{"vocab_size": 3020, "norm": "rmsnorm", "positions": "rope", "tie_embeddings": false, "init": "uniform", "init_std_down": 0.0108, "lr": 0.00357, "beta2": 0.98, "lr_head": 0.00598, "final_lr_fraction": 0.1, "batch_tokens": [16384, 32768, 65536], "steps": 2949}
Each number is 128 + 24 x the weight over its row's rms, rounded and kept within 0 to 255. Layers, rows and columns count from 0. Numbers have three digits each. The size before them is the row's rms in percent of the matrix's.

# up: layer 3 MLP up, 768x256, rms 0.13, rows 166-218, columns 0-127
# down: layer 3 MLP down (transposed), 768x256, rms 0.12, rows 166-217, columns 0-127
up166 105:176125131115117133104125126076117123085107132165156109137181132094130140153133144113111118148110139121086167134139142105139132122166089116117131126141118133118173135125130118105138150119130117156161127124108193111182146161137133117123128117110119108163147155165092144123125101169084087111110144099087119135124133132117138148149148122139122147114140139141146154108124140104120114076073
down166 109:110148157152126166078162102149103107118125124099135161134143140179119163127144096171138138134099142139137106186122133163148126117087131105108157161140105150116114147133139120122151130081103115141107102113157173147095118094136140131084090118133130099090146168086142121069185151144128149093102124112127135140126125114093134146115147085111161143139167115117140150148126166132130160126150
up167 097:103129139127123132085103135111115131128110057147094138117133104094134142121141179136155088091136105164091101141172117141162098099090116129122171090123092100131125141144130125148151103134098152101152147112157118134122119123147163123117140122100108157120174114120098136167110085167128148126121123115115154130150121150097113122100075171136131122067149088097152153136101145147106125120124
down167 093:136098122067142144108140114123165139144132158149120134128114129136128117164121134110113114130138144148149120108153142124146102147138192144122090196136139157140089132116075131129093145110166092119070131142130135151125135131152135086132150155092152099160085123167142135085147157131119128118123148137130104129149157137149140127176147130129088136146133079172154137117148089141096175138124
up168 101:141116125162092174071137123127188145143117096139158081146144161163118091084088095106119116189154129119107140130135144145115147117138088110131120140163133152104131143110120150124133139111175181142153107121191134169171118145138088162155103137141135130156133127153149139102141116122079114134139103136139130119121136096137134167118152148100121122148177174132151153167122145119136124162148
down168 103:158057101137119098116142121087115119163149145140125127110135121112104112156136140123127108135169177155117137099132060112122119143154163132137127094117096114125124151158164139121117104152128104115120117145113102099099101128110151174123162134145123136136123173105128118054137151108165115156121149105170106104148125100153132114137119106120114109159128130098136105121098180115108159151100
up169 108:132065130138148162142122188149131112176146121154112129128183122110154123169153124153156084127125117150176101110147099144076147138122104151129125133145144088090114106130111129184141112136091093062105119129143146115105141169121088118089095098102156136098136129141154127145112092124124133120122144117133115127139095087106073143143133153115120100100108133133140107134138125170146113128106
down169 103:116168160147148109144127134118103141079141121180125147102033155105119144141107149091163145087111161116120123127118156098133125129078080144133096100105143098131130138126123105067141123113135140149126132119106157127123154127085105095091141153132136101152122130124110116133098100128164140136184127123132125151091141091174119098139104104142142108133111122133129134085096085105123111112131
up170 084:108158086137131139107120141093083209138144118182131161124079136102146113151168143131173146117114153155158144125142117128121132144136139153161087116124145123128109106137118163095134110137086131156126171154073127123116154179150089156072159119173098135142117150159145106113184105125115177099136117100114120122088107134135113135139170155146130155092143134090159168128159135165147125151130
down170 096:095158197117132148113176134124123114141126121105145164077143155089080128108171143100171122129119119152168112136125142141132140146126127120116109126118124107161133161154132127163124106111148154110122154114141134109114134126098147145116107122131213111137123111155120159152165129114158133119126139114122168145110125098128138099114127109109154157156138133125134122178135109116142168137104
up171 112:145146125125135162106116130148121160109116118144144130160100097162114137122099132148141142135133143101079158121080118099163068107107127117138142153123116180098119133143076088136120112183093155159094151117105157137112131140119117117110152119111126148124113136116128111142089148098077181100161151148139127158093142122070186156094107124120109133122110158112126188144110108125155113129168
down171 098:129135139154124121145125133116118138156160140127155125159157097096135144118143119169134129110148130097129152141164142141096156123191148083099088136125112160092122145149119121108141125130081122112134148086134086127119130101128185142133110122079117123116108099140125136154098164122120140107141106140151154127140134098117080087138135129108135142145129153135130096101106128186124092107116
up172 103:126098192147094124104134168124100127181124100111141128157164116149142127116109131095165109132145151132120114115121144159118125140130144124152129126117137185132100130126112173147151106111142100150093163114084111182137139138113115142130105137140122092150136130106116127150123135142116113127125122153133128101091163169125090134093113121084132129102172190110163158190121111148112152137171
down172 102:164101095188164138128116114128113112125129137152149117089146120138151116120137109126136187133140124112096162151108123136144112146130124131147133111159164105116122102123141089122119133100171149130157131106080124110152118136081164130132161112136122174136112153125131157145138132116162161079134134138096131090120091159136097182118127118113137162148083163109102099090139119141040115120155
up173 093:126117118103099163093140139105094112109160116078129129168122134145110133103145140142112112119114133067102159123164177128127092091118186191145123153124124093148151176125074144118096166125126128095103131132167122114110137119154089126130161121127144139101130113116117124127121132133084169117090163114109113141073109153121110165142129114127120192138091134155110086110125149117141151095119
down173 101:107082139152139138132144127128098149159145123149107129138176117086138094103164171143144143157120128115104123158133128091160052147122134123125075114147170117126123117110185144145104179114105109166147100153083104120106166075117134135127148165151162098132145146144142133161137096125136138126129110123115152130152119097156127120130136105137138145176112130124122132140098164142130160133130
up174 098:130140115134157115068153143113165143115137101147150121114114109142070129106147084098121097161168136124177101131145097177128114154103092147106108144094129142157096113086133130168095117124095138103100128118128121111149118110124125109146105179074138096082118128132162142146117077108128110144126137123148134113119182134114136156133125124139103146133158107096116123104126123093116082122134
down174 099:179149102086131085136105151154166150104111105111107124163166118125070142134097115125153137119127135126129165160169091122126118127150126128144165149130122085130137152133073116078157150130182154118145128165138180121112160124124131122138139093108140109125122156067090145144142093125152121149093126151148155117157139098168132119101104113129131100134109127182153153140113119098169125138153
up175 091:132083138133118124089179107139163135113168189121114077060124126123156119123149143114139112163112134129059133144116143105170171184108132124114105145115124133174108132146133107082106120125103128109133156115130140103096117141136130117131127164155154126159137143136102198117142114162140167103096118137101095138108118121145151152136111112112131113150159135130147122175114156108164154167132
down175 093:140123141148142122154116183111117106122092100159151171148150106157153144103160136191148135120103119117157129108172093131125128113165128162141081112143114099119140108144141140166114139153131149135154147169116107142094120123071149157115105118175131094105145109143133100143111129133124134100153123121090143167126129139121133131124110164159139101120148122152105096087149131134123109139117
up176 095:120120116155145130133139122109147097124152131163171124150130178144157140108109145099134154100100135138164087118138116135168134128105112159108141114147126121115144120164125164153138102118177117141139167132134141139116135117094112063113142155115162120157134138127096090130130121119135125177141136168140134106136162097119154149132149131105121114117059103154095126146138190099059103132099
down176 099:105146156114137108147117090160111158101138109175092116132155132143129152151142114184148150141144072143130118165153133122105143116158089080133147112083101123121099102139130115136094125137124135166145127074120135087124120112126111155120115139122115165175120092123135142123105112106125184133133124144097155124169140118117091112134159135107117144143170124118138127160164122149115144091101
up177 101:150115124125137158170155108118169100084117106071135165115143104143155068123139142125178152132138138102147146144112090127102140165152122140127134100099108168103164099096130129102153197133114152155114136112106108095075144068140132106115173126173164145162165158149119156108121156136117096140134128043125148142108117137147068106130149138126137152156136110130157136123173104162114120130104
down177 098:109131102166147131100133132153116119110103121150124135127122158126085151129095136160174126097140128121096139112129131164121089096161116162135104145094109060157140114119100113096112142104123125117116131113131145130127097139164122117124145112125135169150175151125144108123150178133163157126136101190126145133132067126164133156125144144128119129123131118141146099113114142147132116149142
up178 102:116117118122113083116156113109143180150106122099164101148130139117080137105151123072119098161118162142152127125146129142129109107119113177116133095166099092128107123142128178125123103149087117131105144156171096088102130122130127149147111085172098154147136105166138117158154093103135159100123147140154111140088151107104139147117077094102116123083112138137104167159139097114105143135089
down178 107:092129107093136098105132133095138111159094131126130135119142137128127116102126126126136125123148124114136105122095140137115091134193115155118150157123110111099144089112100138116102135118138121100121102108114079177106166182155144122162145157119133132132104126122159113114128155146163156109123103154130153139146119156150153147168164170134146121115106135129134116109103136170162149137122
up179 094:151138147147143155138119127157132172127152124101138105104122098110157107145173179152145054158111151141122149167097149128142116150128148110099132128088133156174110091143155112141135121127129144127081131086118122096114199167086093104130131127106171136148104140114161110134136104102110112139125201135106130150148147127105149129119137128117165139128124141101119115135150151153127118142095
down179 088:162171130114127136131116164104085114112114141118078139151110126158084150077096117116163117103142117119091157147113170105116135159136136119076085104137137131151131114138110139129161140158132170188113124113117117139101140096126082111157060082129079094138146137134128144162171078169101154162119109120132150111147149165133113119118094136147118097186120140146106139114125133122132100098122
up180 102:132147099140141111115126135160119107091117126148149127138065114181133157125151160120116122133151120121118106115169105169115152146091126110107074125109132110143112084116162161181092124100135156124090107143110134109163138084110125091103120120135147166145099135161121133133135075139145157154149193125113127158147118132169157125148126123161118126098130138104142154099080115137126117131146
down180 095:142121092118097091097111119137127134156145118150090126151107140139151131098089104147147129144133108145087147092109114107131126127116141115112118104118166147109133150082141139132157145112098111129117126116123117131159132134149180123147130125128170074131135149095126138100127148102141067111160113089134131124109131148141178105190106155161132120136143136151134112149113132118114092131159
up181 102:128111124102098130149096134118152157141103116090135100169104092132151160157137162155163118109133140125140152149165094135113132118113113115044125140133152132142169092125130129127146108082133110152127118139123132103110106093130128095137159151112119164122155110137153150140120102168110078108142134130144132111108134077139126141111130156150089116139127128180115133127093116106135123089115
down181 096:163154156119123112195137123123123141117126128097116126134157093148084125130142148136145138095132112109114147154120116118120134170163074119081126160094113177160157131106141113115115136175128157165131166121153141145134153127172150145152105140141086155154120161153103201159086143134140089170117128163126075166122129118139119119121117130155110110128149180098132090113117124101149135108124
up182 102:095084119076132120104121136160128122112151133127159143097151128141163103156201174098118114110088154206151127163125159082163120174104103103142116140148154121108154092122148145146163128135170104123113162163102144106100128118103130126143126087137125138150139112142104137148104124125096129138117110168142132119131137147147159076120123085158135167139132122138098141145145117126143110113125
down182 114:118119165103070138126122117104108147117147097088105129083143156154162134157092164133050134133111129112161118108128172130134154147131091167132150161151111108068144132128121146123147085144126116111128129166086142123160132122093146115124157133110154092115137162106075128112117142126116174088087126122191124116107186120133111116152143150121144136171162119132123137109175129120122117116138
up183 110:112128122177129102157127133138162140091098121111116183157112141117132137145140185124127114138137079158138164098117072167084153143118127106152117109117121151151127120123127130089181138102115121116115171110168125125170153133150136157146113210136149125118150125134142157154110160114138148113120098089164126127123149102097120102134142131143144132122066123127126155117151126155116142168156
down183 100:157105130156165106144090112159083085121151130121127157131137138126117161130071117119155149118142113086190126136129176125108157160101154121168149121137133157128133116124078076121119091143117160153150135164100180136099110148097155130130156095120126149144104123096133125135126185110137125167097149106128132162128077149128138157125140104135115103162138139112128115125098165146173111108126
up184 111:129088156166101135129160105125138129125141126149124127088097149160127124096109091122170137165140143138125164118137164141170141121114119178104178137162121119101130131117111121125112110097147153132133113146148163129116164145090114090138133143093163125121155134120133094148139110110129101139133144126118141105143127164138140104142086106166097108106132134133158152145095134140158092117091
down184 105:082145163153115104148071122125131141103099133103137115142165110140121126103137104146119083110115110131114133124162135140127116118114131150121119128116154147143156117117160150161128122151136142149171090129127083133153130108107119127119162121103134165104146115129157129109126092147146120158138144143148133125131121107123117106115142163139112134103127132162125173168094169112148082114120
up185 111:161112148113136120176146137161127119122113125142166131114176078124113097128136139128162103144107118162104087162149091134144171113169139146147147131105151135148121130103171129149171162113159114124142060095126144143135134160114164106092118087111116127137138111184144114120163126130123108093096152135120121133112113138124142078116132135096167155085155132166119182139110158109102123123144
down185 106:137124172164110101106106122126128128112122097163126125126135094146127143114124103159177131126136128104128105129160111113072124138181119157140099123135107106176101120084102127165159145148086118129169136118079120087119133126097134076152121121157202143163166106162150123126155130145119130146125107151092120127136129113140150107094121129105130113153147112152180129110106134157131084132140
up186 104:171169100114103119084115115154115167105123123134140127121123115145112114137100144134094114130141134080136164119123071137121116118115125097115122147123102089125122120108147166163145111177123119127089095149138098190131158098109131128113083124169112172175124120112081111129154095156108096119159159141138131203164136123179120133132166116114099121136146146136105146127104130131123140133108
down186 104:153117111111132113103110133140148119160135133130119161189155145127134097162136089156068122111123064148125082164082142130101157126113138126149122123106117122103155106158125157111122126128129145099127151155125160096115103114145130150122128123109126129143107122138154134121064109168148069115153152130120096163211091116120145119128140140131116136069092129103143134165134177081107112140058
up187 092:111140117107144154141118121100140135125152132153139126093101143082140129165152125050162141131127119144152113111145206110150161120135118144145135170116099132154147131147123106130161168115129128124151135125131130101142138113095096122103092173103134135096156144135143121112170115152132145118121156121139142143099092132112123118092137119139118112122124076147130155142110136121178091050121
down187 092:133111145146184150147117097143113143114139095097128117119166138131148121112130095154157110146150158119117138134141083085148125110100128113145132142178165099117122178155114137114118136137128115095145056144125179174132160142136102140158111139121142186142096159118103139134107139124132116128165106131179144186147155126152147143134136118147140121134092152132133103129169175104128101141153
up188 096:141128149136115140107091116151123168104108134117145092182102090093150156132106112130102174128096139070137080121164155143130101101127134159142129122110154095105121100197150100173150101100135162145102141064130153136090136105139121142108110118138131124149124125149144114103149142149130147105158107093158121155128123153131123138165128151134129085127142121089085135172109117143081136107103
down188 101:119172070132148093128157088126120102133122128117154157133183135143145120118105138123166098100103114137160136113103139157112149133150140148134174144137131104116134136097096112148098128134072125154063146101145130173084098148126163141132170109155114164132102097107125109124147127095104086101150137178127107109135134132145115115125101120140121117156098129150139140080126148125122081128138
up189 105:088102101159137143150121137106128136168143170081151107149120104115087141129162135099183076095106118138116160165122122125102117144112099146128093152171194109177120082133136132142143159155152139132100134144118149083148139161133147112097223140130155136128128117142133127160095116100098120077107150169151162134129145123142129131123115097124127151168086100103088137124079112161110129160105
down189 108:110144131140151153127122115127141111139143157128075122119133123134126114115100131112103143157109119151102119132162152137108109129116121139113134126125092163130155125163221110125118146144112139086116153150150140115134115130136113182125163140101164118084094166128129118111097116153129086149130134131121114184077125152115136126106113121100182140099125103112162140124178098124161101103111
up190 098:137159119135129138116136144133162123120121074129113122142123114137144113114124075137145114127100079107149140120129130118129111086170130162135167131099107154112145141119135108095161131115134135113157122130201137143129187166141123175079149177141111133106112085114109088134146132119156143123106140097137112123128082129131145115090131139151140113096165137127094124126090159166128121063080
down190 092:132138157128157118146146135142111163153159135131160134162120136135121117137087139102140147147160168146104105133153090146129092175125143126126089136119096101157129160156124101143079180135115123111107136118082143106144132101125186128147102102116148130114130105122121124092128093140094123120134141164105142145123163175139153143130161146172112119136054110153129116147142107165112114159132
up191 106:088153123119110141094107143114121153109121134123210146061140095122096138134100114094126107160113132087110121148132072108103119093117158147145107123113111130139137112143125191136125110101128167169103139121086150112079142123095124110170161144145134127132135142137128135184127089138115099139133117125176089092124114137145120124127124142134098097089125118139166159106126112130114136138135
down191 102:064093116128126082135115128135125134174101119102094122119145134150130101117118140113154156108128117143150100163180149140158147134163124104111108139096159169135137133169155116088135166159149135132163112139082147147128162147093151158141127091156127101114131122129173162148099142162171128097132109098101127140108095113140133139146102141139140145120154138145118144108110138133141084123133
up192 096:124138079122115111181132171153145111112069125122112135116099134125137149138167148135147137130139120095156144106141102131149135123115141153116159132129132169141092135118169128163086095146069146100121104123119077123112155139093112135136076131137086098103106129104144132143127140148096120147154166145109147115132128144159160077160110118099139133087131137151107076096165166152118184144169
down192 091:077115115137123100161077155152087149125155133132101158062119140133142111117110157136113133147090102152158091104123185110091166122123114166112127132091145127095170182132141119149122125128114135111105182117132106173138123116135106114111083116110153097135141131128135116086125149116112100100104112130084092136133123157101109145124110109109148126099118111137106124174141122103130091132127
up193 090:135102124150080170127140149118172099149122103137175122112116159119115101129148126117142128143110140178129115146149204147153128137134135121148112073166148139112097151156161133144147121173110104074159139113113161174157138152118106105152154137130165178125151115135147140143092130136118110137143130134151127135175155157096121128138164134138175152127159155140129166089149132122136104150148
down193 105:109057087120106097138134105157128100175122133113172115119115132127183121114131108116140084126098106135148157112106149145117112127122190114107123130139139149110149079117095137123125150122135115148097079145116135117118098136158111106127128141118087104127112105146136114112128099195148115129088091121104144110078149135161124147141122139085112114139157120175126119123134111165156176125100
up194 102:136107088115100172118099129167124101088129130141159131162171133110154110118138116147162142135098133119124137136124153147123109111131118097110128130128140121153112196126161156148105145122150089192148102110133185135111151098157166138105128141133107124099111125154131085092160134147128158103130125174114141125130124146138139139132139136149121118091123128134087127115158146135088112188146
down194 100:097115135129090085116123120136081123162155135120087112109157135165098084139136112134139138122133118131160165129135106153121124123108115132136142130199104148153131127101121104148162109120127108109142171100126114129161143092107157110145199136127130162109135124141129185136111106124181112160160137150144131141126103157141127138122123126154071200115126122129137171155157138091139158125099
up195 102:114085136143127182106138154080133094115115110090114131137094091126171122116134092164116109134126145114104149100122110156173112132126089123118123101134124115121071137122125158123113142165113096142138149137119107074153105135137127148162103122127134147155113127095125196122173137130156120161162164139170115154082154155170118127108135143152127104116102113081111111109159134135140114116143
down195 098:146109130135139130089170133136162138136129125130120142073084180148126137153131150137144137093152101135126129134146109142117163147110168141155156099132142145151134165136117130153144111113163138112124134148126123142078130132122127145150106145156137120129119142134134112121099104118144134144117072145123119151125151128131110100166066096122137148108182127093088121090120164131144151125105
up196 124:149111116140123129107141138107129103142100141124111102112115122159126119153195124158105156130145116129101134139151088110135119118136166139138078125137165130102082101116127123145131161078161127113128155172096149157132142163112130113111146162172124117130134113116139109180062101148117169174157096122093167105111122106064161146118128141122122127184136144110139153158139136112156144104116
down196 108:107125110126123110131204098113134130136111145140140125083079110118134121124139161153126104148077129127140130174098070123104132134108125110124127090111121117113123076137123113162133132110145149064123136146124144110151123147111129135144081193125138096157168139187144128098122095147170177130145097170132143109115125121124177127121151113107123127144184107166129113130103085130172119154136
up197 097:132136136100104179084080121143137163118089151119131125149134130178089052112115130157150125126141149131135106135080114187125137133128134123153112120077135145142118142119125137135159134131098179128124135132114136127156111101097101121134164163162146104089146124130095118079106145166112147097131124154139134122102134125089118094124145130123096148131151098116149155163127139124133143106138
down197 098:156145185104098150078143113167125093119117118120121129166075147104146127144120126118084117115141128122095097113154150113132143144139127161106147151155152145127119167148151146182113121119120141137109114103106141123142158125072121122134136121162113140116125134109092119107141120105126122123092084097095103097116101108131100167096094126139127134123113161129110137093153150173121184088187
up198 089:139118103100119130097106117093156093112122107144150131158165104107122147121139112136109101125157141153132189156112103088116165103122112160105127114128083117154133094148147138097081120176143147122138139141152126169076082091064129123138154183134150157083135103112135115131142111114131101145109110089131117100106109153111124107130138119154158141079122169066125135130088139122146153139193
down198 103:157126187121091157174112125143128169127177117152116117112141103146152108156113156126139109150082113180135120116098114141119117126128146113161147199104056116127131122127077120152168116105140118082112173112147134115125121145121077137139150121070116104143114173120120119152116135141155111119145130136121154127145191103116129129139119098092115104110126130129163156113183152148122098126115
up199 093:139145104157137108152150191124124111116132164167132165133120115124149112140104145148147085142094098161103129122136120148093145113118093133169082115113130137118145121146167143147107136104128106129112125153087050140170138141142107123158144107154121149118124124122121135145196160107124134111168106131142144117136131152097128146132161159084081126127114118134103167145149102109190147154131
down199 093:103111116128102136124135124119145121121130152132101090084139150102139193121095107139141097139152164105175139127107115173144110124156123153142142116098107140127137188100126123142100134127094134140173101124153084109148153080133112093123098185094095151135149099128137148148131123164116170146153102120130113126098113128098144101106136097095120113164126109104165114137160158101118145105153
up200 091:110102112149141103158120090110165123125115143106119113137131131139125148110128173148180121152122160130120099132155159127120107085096138085152177142190170136151122108121096095102119110113103154182170182128106101120116107127109101099144157145139161102149066139113157132131102143122141117095113144094122130143113108096149144128164131140110139105182167132109138148132096129137127084075109
down200 109:117088128188156168118093172126134107127168144116093127118153159138110101147143137101153114184111135151115115126154131082096161140141138142102097164110130091153086120126129113062133110146120123163118106123127154137106103097154137111123132100143114116104198140139127138124129116171133090080140153160141103086145135139140191162112156130125152155128132209109131124159166141101104096139155
up201 097:192117089137151162142131141096146113122106156131140135109140124169118151128125098083103105090108113174146111116110123118125078122125135127140121119138181112161095127106142131138158120144141125132146100081148143093088148150107149140170156127133127128158135141122081142139131141144210144143047103075135132088135154192134099122100125138152090133138129097138110132096145167151123103137107
down201 089:109114144095114055171138150130142137113164128167109118097105133131124095097091103175156181137122139137132133141129129103128127121166131081120094182141064119124173092142131120137121125129091145101087156127101133160116139082103101123126143134131123105125097107124179096140138100103134133159138088142138110144139114113112163116137140057119156121134132114100155103121129100141095143119135
up202 098:123138112108101189131162134082141124133082134105105122128108078175082112137133090094106134116096135087123122139143161131146122082107089093151163101105158149124139155101174108135166133122093141079107110095106138153138102117132106128110142153107143159139121130140157177135186121083117098116118152127124123144109134170189124116102163134138149134162117090132141131091186136124112127109098
down202 099:111128135140139082107133133146128128100153146141112138146132112118168126074094136170135131074136118117140132128124111098115133135131140111128137139166106117141137113111148155119119157121124141140149141159102126104114139077149114187166139133105098109134147136131098147139092170151135110159092102120148133169133106159141091091114163102133119102092154124118139118149095174099117139129123
up203 099:124086091117107128180113112076150120178100127141136143111149144142135107111136134133110120116159148131078139142106128087174125113078114139152135103143144134086147134119142139120145175100144135116095132121142133142144113114115102153084112161104129156100153119119095062121090148155089150152141140110122126114117117173106104076065129142102105098084114181171126118136133133166121171142138
down203 099:147131117091115144117110123155129157080121123144116081146131110154128138124184185141094134126124139116126096101123150151136112107169126120097140089181074107142124075182116076150118115140108108123100149127079129166091143121099157118144135140135123118165106144121185116135119115123119138127090130106119148146132108103174152123099109137169151126123113130085083145091132196129104112132157
up204 108:136142122129127103125132101139144106109117133117033143158117124134126102162147157119134079110171171152083129071127135115123137156126144147137159111165128131106092129119099142131115124132086132116101132096116141126149145154129105107079174104106105165130163145154140142111167100157134092102090163145135141116096127096105141121136152081118134161177111148148090142154143147106159115117103
down204 103:107138145154156129124165087129087144099110162102151091154164118135076072156110153124162116143136079182166109114131125135120135152109143123126133137166122108117102208123136098154134074165142120138147106147132129108176166154127101155125120122148095131130124073138157125164124112129164159119125116128069144150091134105125104149149155118109109157146113160090109111142105144115147117118127
up205 110:107093099120129155143109159107118111142109147151177144131094109140135137151127096127102152149150082129102104137101136146149131151137086146100114138151167147147161128117090142082078089166148126165114113091135149101132128116128116158114173139139134095117137132145174072110125137101128118134111117139108136139078172169132116112116103136124125153089108140134118118158126085130157130093103
down205 103:161144127101140174140153143122112127126132101144147113130105146124130109143094109117156108126111101127134155146152114154093167119163146156117115112126158144111110067185110104124165127141125080138092147110155141109148140170139119104126099112124115160138134115140079101167111150161121136121138135105108099130194120098100091123126172142155153135162151111095139128161120111102152161131141
up206 108:160107143144145125112161122119120128129107144142155141121134160116144168095133087125204185102079129143156156147163152169108150134125097111160129185109200130125100138117150136150092170126117124127137094122113112168168111126118108136123121140114108117158111142138127119117135140127102131142114109139121162116132073089140109117135127146134140108131156147123094137176127124089094130130168
down206 103:128102125104141126148119181113109119147149123111096138114135110138141140147104113129099122115083183110102108121130136145141126058169153166115109138144118139132135166126147131126090064138118150154170148124110093090136108120109137153125152137111130174140126106126116144096137145084124127078100128165095135158145158141133138111081106120122154165109102085074155092127102117128151135110123
up207 097:116123155146164139150145158194120067168133097144148160149084105138142123120145122152139181124127135163139123137138121140148169135118097104114118081146148101106140152092167100144099110135096108162124110126115141143085088138130147109191042202133138162158105127139164085111112136116108100136162143120125114117138106112168126117099125137101076174114101123118135138130123124122144138158126
down207 107:118130130133142134164157121141121084115145127086106103163123118146140155106129117086092146110087071109138074106138155136101132129103134156134106089098139081194130146144146101164118136142133158105127091154181131126103109121112141106064098151163144110137120139091140146127128153115128143104129171115147134121118128133091073138090174158123160107113106107131145145160083173151104090121108
up208 092:098145085114136095099120129134091119098105177096161136107170093130136146108114128104164118149123141155082163121102126061113143121116099155138106095123119142110092102130111135106129107156117137119126124162103163126100110161120128105101106099115156124094129092106121115158119139164114122121125079202162126133146145134062097125164134126125175145147118154103170115112167138152131144138121
down208 098:168097120168158133168130120147147125148141095142105124129135120150134089111131137107137168135143144135163125117129101102146138101112151135160108113099121102131154107099120140145131122129159067144133105080121140115142135165131118151130103085156128111140116119125123157140145140086158150077113106125122131120153126134154128113128117072138074128157115121130138082116127157113128113092134
up209 094:105187137101126089085070125170125122112139108106112136145159097145156146138151130113145119114091174125089129092139138112143121137118122118118181187126138122121145145163127126123135065165103174106153151113149118107112103122103129138095112136148158106134120117157155110081148150126111157090125103130131105145100073147136136116147146141115076183107131113084108138147114096110119111114127
down209 097:084146119128136163182153155153076147130097143126118138177137125126129135131125101138140140097157149115158130160104133125116169093158081113106119116149106129116065120140150144117122087110152122134140163133148118169132140141154152161175158123136157155117136129165135128145122149119099152128165140137150085122073099151163102126128129070150128136107110197140108127148108131127145114115139
up210 085:123177152102084134117144094100134105174122088158163132129158097144102138133148163125160143131166070165144103136129138109151198089113145131158142153114118087142129142134124103091127116151114139141134134171123111117091111173090101112108082133135130142127168116131099096172114085108124117154138173144140172141142167152094121110153096116154093109159097133111136147090113141123135146128138
down210 100:152121139134087177092156163104169084129119122118135202131134166133148142097152155104177142183104134107101100151147175141126132132159161146133096107124113134133139141163101106110149132155102137130114144103134137118107122141148105117152138112097105131145129143104106112113098120151114109123128133079085108122126125128093108121193156158156173134126157098138103143115145133133159124150149
up211 102:139118128155107106118149147147101145132157146130106125103125119129147100130139130156127131122127115162177141120165107146090134123116139122162108152135150100134138129142132131135153122116113115132155125131124136108133150152092083127118138177121141108153112129116115100117107134139078102128119176146125146112150115119150170113159071134159139128134135121100102145082099177153153120103111
down211 110:146152179115127138119124146154131159165119188105132112119161143124100154086121148099151076128111142123109126106107120132171125125134130157109102098119087106121048111101111168134101107139117128104083124105121146130120135136109107137084141155094103138135166140132083129154116130094129096146133164157141144134079134087139081137087120120129123129114133153120133112152112134135153129162105
up212 101:152122162154104113125089148153148142129097120098123096154137129155124198095155121122118129132152166142112163129113154147145127138123102147094134097096124132110125132148115171093130152087097109144121130155145121158121151130156104124130090114107157128124132116078149106110126120148131111137141127101145134142136112105104069113161144170125122066125148147116120152116124100105076119113150
down212 099:125118102121117123115139065136131145105158102123126093084112099127118113102130111165098141110112134098094133122121140118108119129126136136115114133137129129127072140083125130101118147159170084143148113140101100113121143138131132162129116096135099094133162117101116135125151171156149095103110094131152096145167168130163143133106101151155163147114147134114190118116104097164130156109130
up213 098:111149135156100155177117089127115103143142079147158167119096133120153153102115150176123134113126115108140109103158133133134145179119142148150114158190136144128135108121136151158104122155119115132137083100140093121113129129136131196105083146127146141185139119115136146116107143127165165159124150122125099134102132119160152108104112119155101167146151115121137141150149134122136117113102
down213 107:150115105106153109101111147141080104133157102142125126090097103077187166126191144153106178124094111138162138104125131179135171146099090114107141149119059161144108149144144127162106095146170174155121126139164165131145122127098103169106161117150106115131148130113109163116159163120096148135133125147156059158170104123125139110094131116157090126135108126111126102126108148160126147104077
up214 095:151114141112130168166086130149163122147124118122139121117116089150144127155109103138105086170064161122157128155120090135094137132150127106126100115121144131166114162134158141128143094146136133186127139131162118151130122157116159156070101151146142143137104159125145101152131115080109147091120058115142131155116141138078123097121099102144087134126109119142136110144139099068112169195127
down214 104:109111110124108099116097128122168115161103123126118172103162120107160143090145155093083110140085115141131103096164158150132111109086172100095141153119120117110125101131087114123176167115140120137096110155152123185115106147104123084101133182132139120126078108112117191089147091120124124150120136113117137139102075136132111158111166151083155124157139146135122161141150109106140071095177
up215 094:156112123115132115109150099141109052122113112171109117114180153127131115136169116112121178155174118123165162106130128094119125110116164104150097207100071120156147110124112114128110150110158162154033110155125136137134127112136098121137140165131141149129097144140127097102136147156105145148150118143148098141118095134119169087112141133116146114132126102098133165095151113150144142129142
down215 099:129147161111149168123122114117126134139096133096092122151137121084126129103152122094149121131165141104135128134160120106146160127134113103126143102162162094096134124129088130099153105112135120088117113096117125122124137125109131150101098122123091126143141096125154141132140124106106087187099088156139107094141137117099097129136133129122116122166122121146129133116128130134153125156124
up216 101:145102135114102126133109150132146148107131111109166111139181189133153136107113122135123136133105140106136124134164151104157166095119130142096175122128146157113135148109089101118104114122154123116149116109167146156125106139113117156110100090150143102164122128138126108191160114116092152139166114143121139106087130108144133109146169125168121133130144147139154141097121118165176098181147
down216 106:115106144089129075158114144115140141118129123141132118085131146098151175164106161145120149164120137115138114140134126124137152107136121117131129160153109127154137098150107119097081099099122127109150119114125130095123069127133155175125133158150099166131114144151156103130148109154131128131099119147117122131173150173135136124118076116123129157132183108054122153153154124105127154083123
up217 104:137149115089097134127093124171124130164098120106102127166128107106124131108132089166198149138133125135145119138136156116118174123130080146099154101137170151138123095140118085108194126096130113110150140159146123105139136144111114119125099153169126136113157134125134129139113161149093111138090182154116131118091117144127149120133120091143134147124142128110139135149144123119113128129139
down217 101:126124155134136117149143122110144112142092138116142152153171123129116118110143168099121154162112108112120109084082131146139132176139087130136114130148144139119133134132091144124100108146153191169137174146140170116073111113118104131105115127134153132126141106118094129170152107114119148141118186105136103133167157128127126102090120174128118152125141136137140154113172141138124115104110
up218 094:136136104116138165086134135144120111130149106129126123101099108110122092075138102128146108118153159165168161090138121114146155138123142145141121130132174106156125108076150135111208126132140108122162149129119107126108160161165110135131176140112118105105099161098112132143154138147181133111128143097155085153131184132160160156136137087110130104150095119090157116131118103145108127144126